{
  "n_layer": 13,
  "d_model": 448,
  "n_head": 7,
  "n_kv_head": 7,
  "head_dim": 64,
  "d_mlp": 896,
  "vocab_size": 8945,
  "activation": "tanh_gelu",
  "norm": "layernorm",
  "norm_place": "pre",
  "norm_eps": 1e-05,
  "positions": "rope",
  "rope_base": 10000.0,
  "rope_fraction": 0.5,
  "qk_norm": false,
  "attn_scale": 0.125,
  "bias": "none",
  "tie_embeddings": false,
  "parallel_block": true,
  "init": "normal",
  "init_std_qkv": 0.0289,
  "init_std_o": 0.00567,
  "init_std_up": 0.0289,
  "init_std_down": 0.00567,
  "optimizer": "soap_variant",
  "lr": 0.00228,
  "beta1": 0.95,
  "beta2": 0.99,
  "weight_decay": 0.15,
  "lr_head": 0.00591,
  "grad_clip": 1.0,
  "warmup_steps": 200,
  "schedule": "wsd",
  "decay_fraction": 0.749,
  "decay_shape": "cos",
  "final_lr_fraction": 0.05,
  "batch_tokens": 262144,
  "seq_len": 2048,
  "doc_mask": true,
  "train_tokens": 1062000000,
  "steps": 4052,
  "dataset": "wikipedia_en"
}
Each number is 128 + 32 x the weight over the matrix's rms, rounded and kept within 0 to 255. Layers, rows and columns count from 0. Numbers have three digits each.

# layer 3 MLP up, 896x448, rms 0.0672, rows 872-895, columns 0-111
075095116141089067119049173126127189136112121214144160146139182108089084097119099096132034093101132066114130080063121101171154122181092081103126097116125133156101113142208115101137137173110113138103115155131161145169080112162114142116138121122110088132078134111167136116039152175148098198133135103118084144130147149137085110090183195113
076087136154142173127115067215121147094159081096124110116133103129172133116107135160174106110156134115138152124155136094139108171137157154101078144141133143160208115113134164152182100143110172161090076146168115114136128077099106118139150164029143175118114156064158150128109046151129124058109076135153153108091123125151157125113143067074
161096154109094152114165113146115129147116096135156101096158125087119109109138115172118160145116117213108095158064128098139120161096098121092110157149132159199145076124119146103116102120128145152178101113092144110110067126090113119130106085113119084093117165153141141160116118141161153166118144163126103141087121133111088144117107174137
081128125099105079171126082131090146065125103113173174111122121093148122152119106122165067123123122096158072063110088156101113163183115176074189094159150138116142146151138147154174098137113096118125103042130137102092164206123123120121130080106101156164099135073151147117062120174154100167134100075096143093134092086148127158120112096116
131090184143100141096124148123151135167144118127091088110156137080110140125154161096157136091104081176170108149128123149161120179141117149166134157080110122099125113086101102091136136085161154177120162123147094102113144092192132106121051093134149139153153142160136115113146153154095171113111152092091139080115133148207124169169152152167
143118124109116209172110146159134129140127111137124147132109116116208148087193117126178138104130181082127117121071097138130118112115045110128118172116116142181140120169161101159131132113171117103124138133142150122154143166105108110087138132138090166141110142171125158102140095107139134106146133130157139135133100125080155118110173114138
155151129100079128168116118134194123161143154068116093065173121149096077129121150123135115139178082102154136160125159129151081165069137160093135147127110160087095154130131163114133129115128132079080098139076129153175152171120143182138115139105111097076153172106187157183122151120119177183111020110168106087093110146134046156107149140107
107098096122169178148174103114107094093088172061084101161068201154076127112165168141115195144157161130122171178089144091115082148119145144163142118173130166099100114120154109081100214159117123122146123149125142109126070115110114155115088141133177128121142107089160160089108122125099157165067115142141135126196126163113166106171122187110
134158085118177154114147176115158107127154122103131153112152132103127115137095145124111113179146106090120092150139109175176109135124138132158138165136141153165125124140083101118126089152130173118103142071175142084135104125143141114125118122120086151145116139141147131089114179073132117163115120161112072132150093197158164134116131126140
112107129133145199132066147113087151122181159111154096104090110146123178165178146161144138119107137062137135198119143159103111096159180145163146152180068146131099121122184157156142141156094055127134086143140116117164132168085077097149100127111091119117131154132157129144125127095135090113139109164116146129149122083098132144117093141072
174138131125096200153124145079119129084150138104099182142174124123148139142210167140147182169113169086144129139150095155131093166183126064078138141120140143142137156130184076152138102088149084126054148147087113123143163144122119063104092109159111059152159162095143096107134102106142137068114080140115105114106147147115131099173094146164
128112134122140128109112128088088115104131138108151150182096170114118125133148159156123126117132156129138060141115137125126121132137125089106132156099194093125128164101078133110166173059071149142125093124130154165108132138130108201132123102132070148118077117142073126116155120130125041105118123129109132083158182145142158127115094122143
100082122140138158153126155106136099138161127111137139147158114141150058135195162151126205146172163121185102132080107170113109169207107141165150141120114136129175144111215116178182153156140140134157097118169079119149089168083093095085089099159089140111144063143101106102129129088164108142141065177094104087166096111171141122103129124142
114092107125143125103127138154149108080189105146154111138174144098101107132137168118165152125154095139173122136144176101143073156152133118130158094077116121113136180121113185161112134117111095067205098155162077136151148124145141134154151137153096090158126150107105139117125094183166085108187112123181107112110078186123060094091213154161
168181159172142084068127172165092075120122133093125110154104225110089087106122087128142091116157143109136116121145118122159126062119174127144094136160157101137126090142126160217094120054104168135057125078140165112136183110089159127117117204153119112127139115094101126152161129104089153089133201154102095124151162126155123138115165078126
102142143134081129181151167153108122112081170114096160110116125095154130135098152187077096169161179144031134157110133050098135105121182117132123209134189165164083153136158112106140137104166094121121154118114154068140098139123093116096106143173109159128130159104094103065096100149087094084064107110091155139129124133126141099127106144128
060161183133125081199114151148130100159181141079169131096093122100170091123089131111148157100177110099181060114133140099098091147178193082138102114155133144093230130167106079126097109093094135127067119155107100142133116106163073108083074118153095114128141133136138092047113112089132089129132062138163167133136036169096198176080167178142
143117141123143123152133117079120128090105141145133157153125115145110115141148155111084122123115166111162132153193144142142126094133122118118106098106130101100102132154149139083118108116138119091138195070096103155120137193177054196161181109145143182171090136157109095127083151169155056108131129092092164109104203177141184080151113115062
145110224141163120138118143131145092183130098104184145078157183123122084137123103094079155145138150096227120095069183120136200158151125121157131145136137160065087176133125122105098150125164153211113114090095192106123069163092152144150131172160096140092141071091150091052129140144115121110096194104092136128083125114124133139133102144073
151152161153148139106124148127122065084116112160126168113108163132134107089145110152128124158142143102159117137080135140134158094122106100109163158157139134154112182169140113149117107137097091139155171148116111141145135139121099097111130096118139104113109145101117120067137117142136131104159164186161110147139154170132128068113118138129
142139148109077120115083099075123113189155118133071124125125167064149140077190125136152139173118122089155169131152170098154142140144120152104109098143126111150117136091180140138105116127090092114116176116175146098129124152066142111117114125135126130158078176168108058133184091112111128142153166158064051090069067126114123133200184150142
111021098155098089128161111118147208138117135160121141088154151104143114088118138147144157118166131071103092120160080093161149152181124144102158125092085101161090099132134169101139113023138089138064140074127148102103126184183142124110160173172160133101112154119198118074116047130161113087120158106152188103107107155161183098100103117102
171128157082099162174123125140075172160132123105077137152142101119124147091102129095076130211134145146128165184090090100125121126084133162129093147134140142127161158145129092121131157167145189155176199147090077120113080127100158144108132094113114129105088125108114045121125121194086158132146094177197103150108142144115136166132120154163
149123189093126177104123116124149125194133126133143148145108173129118092116119180152139163149169150177138110094092117112125110157141137140164134141082154107127147200152126088123110157101107155099159133119122118147108180140152147161119184142111126132101060169114099139126163137124155124149160108138139124154104128161131147141132146119133
# layer 3 MLP down (transposed), 896x448, rms 0.0446, rows 872-895, columns 0-111
141114132165121149167088129105147159101183191061115101169051114109114175073112123154107079072069160143103119086122128146083127179113085065153149097085100144124085149146130118159152102018090070159089087216118072097137080196167127106118135140156126193086062141160139094110155146104198104119102141152099138138167125097090054117131153170061
095112135119121142151103106163132068090164117110120100165093127174169119067098197181159091067123106110141161108187096099119154167165121137143115125175127126191132103125141190158165049090138171125049142138151141093162223100097128109115130119113163166085134147042055159094124138124065090153087112101109135162121148124136095134114128090090
116102086110089116126156107137093133130103115079114162121149146064171097114158114168116125104084131130089119153107156142112155185109148080127099131128147118190101100148153158169117124146171213113099094158143081132144097094117112112124122111148120161072087125215089147162066123083120124149094127137171080129167123072123110103134117152108
116083123139128170085106055093078138135147122140078119190073144078117147118095151098156097144123136154187132124143099118126111129136171105146127131131090113130156151141088143178132146082156149170122092149137121155102127131250064135103114136093094131131132105167140095139078155150155120190071169101135096147123124114093137091139167115113
125109145126114116080173092141101050094148141115141093106141101131147133121128160133146172123154148105060118123044110150124081129116111125140123153054076092081148113128105151119172128078156117137136144161202090109147164109170147110070086097096129214137150127127133128116153116113179165149129109103147111124182176134136150088109120110166
105114129136152104151111148135124114128118114144117110112117107138096080135073146094087132114179076138152079114143125075147150111070123116117138139191107131135117145094146113147098130101126152141112083141146137172158127152193170111132149150084166122138148141142101132142122153116098146168097111077109139111115148107142066101196158177176
127143117081101071143096147134156115111125160091170133140081095102180112161120125097183133106104131141117203177152086145118094160118143123188120106109077143133118083125160148121140111106126091107123115098089102128184153164106149164131099169070120148080184072188098134108106130140143141202095098090109114127166212083073178240133170108155
100184149064112067106135165155184133132106088152182128126157132104132191143083130110103124079167119114099147131121101135087155110155125161115086131107146082130167126101141125140120109134131156102113145109148128136106140150113126110124109195166126145142147097060099113116128110096107147126158074141143080164089132101191128139183133123129
171120124128112135086162102128124095142072099170105100131169058170155129140112116125175089192140093146140088146113096127138096083113143121113120153117148176134150112140154111186184131109153095177144182152156153157136130138069158142154122123099117120109183138105115105109087145160092101137119159149096123172101079083102215129107122088052
088148124114169088083147129094144099094107116145177182136127141106092100110162110102131186131113133140137106122119148128094133115122114128150132106131156122183117107082156160198140137118119171097155170123087126107139084097132169144157135154132162152141148110128109124150124130129090138121130074129113082132120119135136119086157114113125
090095103148117117171114152165141116102106140135116117119138103122126101136152103119131121110099082127156127127116149151082137138085103158119146178069041098196081098161106100140103115151201125153181173139128146134145125115145159116132123131140133096140089166122092085145158123127158133066114126168113070132099151105121115110126153168095
117125135102095169115099076120151135124124151177128091065124095143125166123104134166124169162128075132120114148129098149060165178103171162126100097126107089112158121108172163136117067133131137104085090121143127102122089119129121117123107129117153119156132140133152084133090156133103188144091133096129210123132113092118149117137133127092
147094105132113127157073191160162111128134130136134156104157130134102115157068070130118098105162086149156101093108132122073129091140125136133135107105093156148069068142087151088119106135165094127093122160164133164174142121100139206171079178129118142119131135100103160101142167101136136128149143102045081150113123155099111127132059096161
127078144119103118210067101137041145126064152147063198145164141130110101115064066082148187158151161159050204130123085149114129119149137138127122164154115157164102080138145082082134133165132077198076168109115148130111154139120107094139118139105149159138147140169164138182129147103125209104137194081141180181133181120092090154162113077098
085109133152105178143121083124184163111131160122135160153147090150183170105136158164126130181120120157136172151104127118112138175145121120135155116110135171093113101123090150063187094146117142152150122165149085177146088151132084119122100066134074140136112131126172109113077126112185137135171059099170171160068131144048198113180078140118
148172145091180082141092083090097080182113133178123098160079142071201103161137090096095114139073156183111147117161082124144136162094061155117128086121124150117103151120120153063135163080201201119123148161109144074133123081094139124142134165196122131107070131129156164100120164053135127118183155115129122133086104086134141122105134146106
070086137144141138116083076088132167065142057107166124163120119118183146114113150136108104203164126149101071085130167124133099152114146112129099123127147130090196066125126113115068140058127111162121143200076115145068107117111094142090113175130092086136224144055112101187176100105116132098171009146167136185158118141100154128116149149108
127152086130097084167154109128049142109067120107064136169133189054136068109083120142122166125147149109150127163095111077123083141178156123095121093201091158186160152106116166107166119165181196137096084103160129160126094100121123127148154164152150140127142119116086130097131137111119156173102163148168066090125073145112193143138119091142
130128078076139150178141102149085105087151133135110078108146084082134139127145142116090097093079159158073152135174159170097121112146142084092100126082135084108154114118136129147118149122111115085104171150129155110110112128114101142133106116109115135075081141111040129187121153098091123106093078107062107145111161191100113115124159153135
113155110086095134087094082130101148172107145065126061131134118102117161207109127069141146094079162163070133125166125114129103189111154132127113065072135109138111123099135144131143135103115160073106100110127139110136123158083192112137152168124090104123121115111107142141109145084074095165112074090134137138118142083137146168150134095147
119198139092086143152039099081064108120108126148109120114126154098105100113132115090124125157113144154116089114161148118126143092130124110115139092132140080185089176146109169182122138161095169083100159182161116109121097152148146148119102082129104139139091130156134094127103095108082102122133110119080108143170108114101178118100140105128
100160147170153113189154104177098112085112080101081087195157180088078131185152088146083112154052078147119091139099110180111156118127174113187143132114132150153121161126138169167128129075157113202168117148077102067101134123099120093151164140080189174104055111139075067146066116089141080166092160104065184219083110000134120088199124141092
147123173112097119146198134141117089131072117112064130113088084100129106132083106157108084158122091117127106171107109121133137124157118148123098139116093080177077125214157189105104146078085133141136155151128098071100130155092115053091161111090077120128073093085062134147090131204124125143109097129140126124177148148129131161153074102170
092115132114098096121169149117110130093120126076157086130105092135117120095115079153121129134173116171123134107115118169153128109139114119077118095167138065145125126128127124134122148184067138177162140134184153112122134090125123133204108089117092128130137094111138173105103150106048069103141135156114172076132127092113129122157062174119